config.yaml
n_layer: 12
n_head: 4
head_dim: 32
d_mlp: 512
activation: "squared_relu"
positions: "rope"
rope_base: 10000.0
rope_fraction: 1.0
extras: ["capped logits"]
warmup_steps: 77
decay_shape: "linear"
batch_tokens: [16384, 32768, 49152]
Each number is 128 + 24 x the weight over its row's rms, rounded and kept within 0 to 255. Layers, rows and columns count from 0. Numbers have three digits each. The size before them is the row's rms in percent of the matrix's.

# layer 6 MLP down, 128x512, rms 0.363, rows 77-127, columns 256-383
096:133129147155138117130121093169171113121114112168110170141144142112113127142130110131131145098100076173133138111146133127090143126127105165115114137153126141135128149108127130135105138175171155187142166122158145113142143131126141110105150117150095136147136118120132132115088117135161134128122100150117135141095128126144136114127121144103112128090142138148164161116140129145130133114132
102:147154119153116128121177136118096153133152142133139142128101187134131140142106131156129145157150146135086128200143125133117111137155151106122172111089143143118099122109148108119176155132160149151167145129136129116165165094122134131144154146105136061150151171162134152104135102138163108104139125111156172112092139129139154141160100111118148100105166118159161200169125151145157125131102
102:150148142100169117153124105183117125160147104140121128132125135131110096163141114098130151109116148150119160094145171143139141075125109104087163108130132129144101146135113151111106108111105155082147102157135163147131139137140123145123165129128132123125137112130120115094162115160124158077125092130132153149119152129129091091126114121120122138109130094129108087110170128131020130120124
103:090084098114168090135143115080106088204167133106121141130160108099171101113143119131126140109096093127105128129135154108124104147144101083124118061157118114130076134137170131085102106120105156105126140110126110139103112155103166136162131133121138086139133123124120172098115109142160129117125111144142140150144111117128107081113132107121141099149154151088132115162118126103157127083111
103:118106183103107156083118138147145102098154160086181135142140125125070112127123154135126122119111149111154125096093174105119064161162143113125161178102058120162154135120100131102118105136099120181166132118137094127101137145135118112125135116118153131148092128134126107127143158145135145145154120114124102131111186125100123103119144108102133102131129070159136124167121102125164125111119
103:118107118134148127102119156114155119098127115139173150129160131092146118120131158088126124129137136108100107096111154137140149097080130144161138146160147129124093095105119098089095105105142164126158128169092149130094131103150116172185113100117108131127134141156119085152103087119140106145119099109109147140142123121152143104111156079148075117138150125107113152112129137155151130116117
100:092147117145096085135178094115138135170143161134157165110135160142149100108158136136132094131139113106108084135135135114155140133099107114091140106108122129086144143087116127127124106095126097121137143140129150075135139125129108113125096110089098123148183146087129123111096045119086141147101140131095136121111107128133149109151097135149155151161132131107096136101175123118132123128135
105:176136178197112116104109095155158129163126123157135107131114111100132090130091107161130127106162148088138132152127120083133133181130135142118115131093125125147153083116167141129109153126141184100184133128160083086079182171072075120099135131132131093149130157138128132119136129108140098153122110090140138126133132122158095162134131107098134113146119109135150125095150133169130137114134
100:147106104114105119165136073144131118103167173120168110143124155106153125127127138124131150109117137144153168119119136130136129162123138136097144142109105127133121123120105111101071140122110087169143081118151106161137137142104090122118125143099144114141160175114127139144108114092097113171102093154104093147092127127101153125144131127121096113126118145225124068159183141104122118131064
104:117108133086184107107145155115089123147120140116159112114120162162106127125134121142126090146112092129105165123153166088170094105170107111124102133150131133135108147125119128102093130126117103126133144139118129148133083089112137168155152097122141148124108141105126111120171136145147107118169130135122119143162112114162119145117128112132111130099110144076110146176111101165119124091142
096:152130117145110073103113111112136117110101170113135111133148137113130145119117075138134129155128142112142128158117100119123139129134130169142117123150128131145063146121134122073150112102077133119111135130148116140112104155153123112162116112099092132123132098137136123181140129077103158131124143140130171087144153131164169175122142087084104114092182118121139099105079140153157131193139
098:133145141159094168132133097169128125165148091116140091131141125107147133151103100109134103134122090149128136113133136171106093145170140120152127132132146128145113133142124122079102175150112112175124141145144104148126102127121129107104104183119173096128126169143122140108094127122105122143099160143090111140091128125125154125100088085094130114140118138081131122128092107185117124136112
092:136112149097149139183166153112137166076127134138142097118143131113151120156115150175127146098092129096117172108129140145133111136132130128164136176143107134121109160111121142126128116128140128156120147087101145153150087154095138110156156143130153125145148143117131088133132152158116104143120140158136135152128162119122112136154147157106154116098153148141099160201125093110148129091106
106:124099102165127131134128129077144135150171142105079113150087139111130144123148155093134094134149159129126079106136131134108113092102161118140144114142096126133149150092180117133123137134121159077111170109135170166135115088162149094156140125160124138162140111090137135139141124132109182123148133116104121174144148126127094159115117094140098118140150121092100152139126137158123122102166
097:148157127188094151116124130108168099101155122104197122111085107158142140124090114125127157143087137157152138160151137159149153156081128131119139130096150144110143126156119107141147118140133106114108165128140127145175136112106139174131114190133170097086130132116117143143152136082102086157126120128138150161153116115098133139145136113135147143134132096198172122134145139130137127143098
103:150141144115153121146181111118111149088108143135142124147140143137127141126124122117126065095101137072141118135139077116169141074120101110121131119114112135129110160179140103122122109147111112121120110094124160134130132157093172139169114135172123157088133124095126136130095128162148146128083090177168123151136112136154150118110122096134108135096148051079116126093121155137121125073101
098:077147142107163167109105170138166059138156134135139147103171075122129078088105096122129099104131101186104145109130096092088118143119133120141113143117100131150138104128120096086142123158120120182090149122135114148090147159192128105150103171094153112122113110105125120173128124126117190144138157133153122115169126141133128098110094097142145116163162147142135134143148114148115120099121
090:158131121145105145144141170097091144098105165176121119115125144099146162100110197167131098127143161127144114123104172134133123148155133137145139120133111134153099150133111110123117126106115143148138161111126082119124134071121156090120163134148065149108183116147132132152135129104162146148111089128149188156115128137154089131168118096142157133181134120136119101104153136093118137132150
093:129150121123165118175140084178106142133171174123133114144113133106162136105094129178131155121158134150139118134132088115114121131160182145096130112114111140132134128133110179114112142154130130145134155130155107167141180145147088109113138083126154145076141178123129139132154176098115134142175147128113158170092131126123128119135150135141146164158108136131132137157140111093157115133140
096:103104153165173148099161141100118138115068098134153149143132156128147111131116108163126161135101148139129100142181133099143142141155136122114112123148121117131112066176118095137136158135105113171101088124103115129136121116146092115120130126128113161099112121131108133169173148107143158136106154114130134117119126128120116107117105122132129171147117123054121162124143116155104125146125
098:171113141146156129145115105130142142177105130154088103105101100174158192153160148112126144118136152142118139077152089127130126107117149156089165158130117135068102100106092101147160114093121128105135141121101094120166158115127115139078115115104084178085134172108131102128131136132113177144108098131142128116165106125150136120102120112180166147159149131115083109135151117148102134101108
106:158135108122153121145168110130172104185137095106121103118126123134111087136112110136126119113078142125106150104097096148115129116136133084147167147099164137099142157125100118098112148076178129107127125153107134125178125128119153156142110117182136117141152152080127181159117155146143142151146162138144176153109151115105130124146099161120097116093184141110216130157118149132107120145126
096:107117091119168104154133139158129107083126118139116168100109162115109138148136164116134112097130134125140108163128138131134138125122159139134138128116131119146155154117128131143146151120174150162102105140136172182139165138070106121121115155181159070133104124131122153158145107133099148131101144109111102125089164104123144153131123131171142111129117115159115125150159137164127125095145
106:145166102146108105106128112121097147185126114116114138143104117134123136084096097121128127103131128104099134135135119165088104118093161139123130111115095138134152125120110148119143096126097125128124142122136135080079120124119128099093152180163111121121094152123137122130152119117118166085096174162138100142161087119108151164155111140112141114147119142174124157127096124121107130118128
100:123132084173140116128173128134081156108118139141136098113127176099140119094151114158128175152119137155085108115148141100153100131135113100107134144144135117120137136098097134149127136157121116145155156118204151142098165158096152089121134136174122157144144130116125142121125108081129083118133103109096097118109092124113113139135148135150063141163101124137105037157132076148119133106153
104:092094146106128092123127175086094136158172106155154197121148123124101146100139154144127142145143108130129095122089104168153140143127117143115123125155096123124134161099088151140178077123121138144156155127113131114173114124155162103151134148136127140098139179141133131128126126117134145151129134133113158092120105132136176167115194170130153095155160125101083158152167167098161124118147
099:135121131200141160134072132144120141130151113130134092149157133130108137120133143130125133123112096165151082132123130145144160138137128159149114122151127137120152139086098154139107114149139147121150156125109093154108102152119133161088117098125084150176096114123121102148141114141117164118066124129078123170131076130135174149114128158098102115171157108101130103128153158168165120117141
107:162130153120140131137138130157148136118179101157147119135133165115076140139138135123129173075131152123121115112144102153149150156113105155147118112110161133138131104081103180127185146118108163149102103169172083166148149127113067137126096169138127141126112103122121148143156130104147106139112152128091131129127110118096179105173164201110113162117093138088121114083135119121120129100096
101:112175160083128118120131159134133110160079153158132167163148125131159155106112128121125140186143136116143167116123148148131138099100129124086123131131166136144062124095119120140110160098172146136126152122090135155156107110124137168105110131123128134109091139132138119138112119144113119136125152137122110129142102135134115152132144139092118123159137132175119124135099132129058118115109
101:083140100120198128206097113165141174167137158103110118135130114157110112183133192154129161128135101136157105123188164142148112136166117097135088132135117137121156142099119165071152165145172149135120137095105114153112106135132132138162132158115142157161130152130118127097162156092119113149147110151135113131106152118172143145146108181095160140144139131130141102143154093140126118096132
105:133172126115145107115125153127149120115130099154122155125161173177139179182117153172128142122165134127125154114128135089137106132104137121157093136094138146087138081088064158099150176075143120093092151145109126156147140107142078120117151089125147109090135167137135145139144114115162111123138140143175113099127132118120145149112134160139082107128090120126119151103138084168139126154155
093:130139123079134138129097128136148133124101125137135128149187107181133078094142099117126108128109116126123134123036118115115144167121169130151089129125139131150162146085110122121142101114134097112099108119142156124136088096144161134089113134140155131100142097115132173108110142125140103176104141079156101111167119121079131109132083124120136115121136145142101144152120139133137138135104
095:153144084128101142109133101149172183107151166152122119161178100154112176164113111140122151148113117135154081131126124142151111141172131092140105148176121123143094117109141086120125133112118095118137130128135106144130170172094123161128123151158115167118060138127119148132140170131127143127119133137162156118127144133163132118153138159154180109145091120103133133181165141147131121136151
094:128139115111146168128133139101133154118133160116114128109103140106172131117158127132125129127111181133066130119129123112097155124132132173114167103150183131143119116129147137127136130114105191120094141110105110112098118127131114117154138128131111139124149145137120154146156166166179133134092130143109139080121146128104137135151174123140119132125135145124156152128108106163146127112139
104:144127145160166105096141058112085129098149098108188079125100096126089085103091137154130072119156107125124084142119125150155150129086128125131169154111165140139157103139123123150120107111133120091131125127166158147163110130108099098104109114160102125127073134130132131101109103142119106158108153091141117107157102137079187142113132119119165104137162104134077119100119119109134124104137
094:112147102123113114119144122140129145118110166115138116140127138142119139156117102111127143154178126133112134134124116152142101110143160118153082121155112123107164141145131157184138119098108112125110143186123098126134169157154138107128099111147108144121153127154139133093119160120166178142171180120099145160098112128120112129106103129089102129114111096107101158111142125150162131101105
097:158136117127152057108116159081103133133150125106150179110138169115156122101131126131128121162128143135150143174115132115105150116105125145145136178120143133140121149131123162119118071125112148123170090087090141136161085135140101163134148119109155126120113132146119101080089128146141110136128115099098120115140125129142132128107147114189120115126140115121064126124113109142095136156155
099:149112073151131092137156099115115128162137103123163168149128126146116147185088162098124144144118120129101146133130123148146129143166124111137128105104150127146112116150142119134131118123138131114114155147138152113150093082124177145089108181144147095101124207128137123165162114150146156114198123169132190110092173126136117156142115067143136133083155133123144179165145162152099122125117
099:126111131096120115136142116129134133171146128109115128146140110139103143122163144145129138108133126107056157168121149102120120079150141121111110103131122117140125111149129110129134159120118112172154165091098082117074124126122127147117136132111104126143093072147125132123097122120121135080145105161131111130116101125145141132111103072098083137118130103152160096151115093132138120148143
108:166147131172118154097160150085098104095172097126160102124107108142108134113129145154131103128121101087109116156106172090130162141118136096129155134145160134113134093126115151104119148106128104122145121152159144117087106125101101146108121080095099123106117122091125091101131122081115122145123124098140133132155065124137128143144148159138110098113103051095153138150150115147120122091127
100:144126093133156119125101115107114132151180099142106116105096179115143130145098096124128133144124083120135132139160146106109102149147142128134112132111122120139104152116131115110117106127144097172128110095134129076144142118111100119102175125153146113118147151124121103125122114114138107132133142098136117123096144131125103165118080134086178140096083154098184116109100085100122119140107
098:156108130073094152148134102134120153106124103107070155137105096151127144146148118124128148112128127099139140123157140147141131119114171142056091123123134122151157151137152146143149169139159156131135118146068102108139141112154140104170142135092130113136149155115136086122179108116179135113159113144159126139120165110152133135112115126138113138109135131139130153167173109128137131152118
099:109160114107142119101096126142116106095146130146122148089121104113128108152139131143132117131135171083142110111128190116162126125135115125147146149124156115145124154138177071117103102156155154161123092140132099122088089112137143124142125102157134120140163168168131109112131160118102123084133164132145137161106156122131130109129136145096119109119121099133121128158124112113160123117074
103:120157170126153163126149116123126131096134095139109102098129122156187158114166093147126143137142164122158100129108138060142089117139151159109114175109121130079110108128168162086145156090104133101122160110155151099099128124126150133176172099115133135135160141160125134132139140105110129168073121130127121153121115109127091176117119097137155140118119160154139120137183102106124124120160
097:143100141121129132166114139188158130123074134129120101117188137136147143099109098146133137116104082139146133116130110131129132145179104114123159137117151127150097156147083180075114138121105125141127144107114154159125122141142159148197159143123130140134168152079133134096162107146132114094090155152088142149142159117111090128142143133082131126157113146123119159094131133147156133117131
100:119111095132156138130170172135136101121104110106179167099134109123149082126152095162127184117131120167176106125116108128126102115105111108080145113111136137107148090171168094126100119165151156173178139137129117143120166144118174117122138162113145130161135118107124114161140155106101143136133127151149140161109139120162136149152127130093159101104166098167148138095141156076121125117149
098:127107111108091136166145125146170174102138177130081070090153124176121161142169126113130092107135132134177131127155114090162161138097127140120148164133164128097083110124122108123127119138146140138120139126194135096094161099128132139126144152141103124146137128114137126137119121145161101104131144106136109065147165124148116112138136123123095137130098173080129099128100090118105132127146
101:128131151189133108101128139095127145127154088143128136114093173113086148109111192104130158147124148148133154143123101143141148129098128113164095130136144132113136142150110070161165074129172142168185136142125146142175098124121152148154114098111155165121143131144131131144134138105097122130142120127110166076149126130123123121096122124139105149150140130115102112151162127141109131103089
103:172099129119134099160116082136121094134129141134136149108113187157177152103129145121125097092135083120120165115106128158135078162171140099115114079077106135157133134121140124151147099133108066127082105122115119143123116127132164125102178162152137123136139115158128143159181137153077136078135146129102118153127136118103076119151126134115158141091163074113152140132104129160101133100120
098:127182144093102114086108081136133108150153140123117137163100120108142141095126115142126104094171077092129098121170125150171095126099120117068127150098109124111135113164135154143142140111080142153132095108099104102108142109113096088100156114115159160131116089157128156147102129090167174129191110082131166079100144133138107167128119103155155129129125124130129158143143155122136128099161
102:168099157115184142106111083146158129109146080154147158129097109126118152152103181151125104084115132145110109099156125157141140136122141151130124116115159137106157147121121139122159120136139142111129127123154149134063150128174155126102150135103124149150149114115125148125136132131104124141153120129120099089108107127113155125136150123155192133142132149109132164128138150148148134109163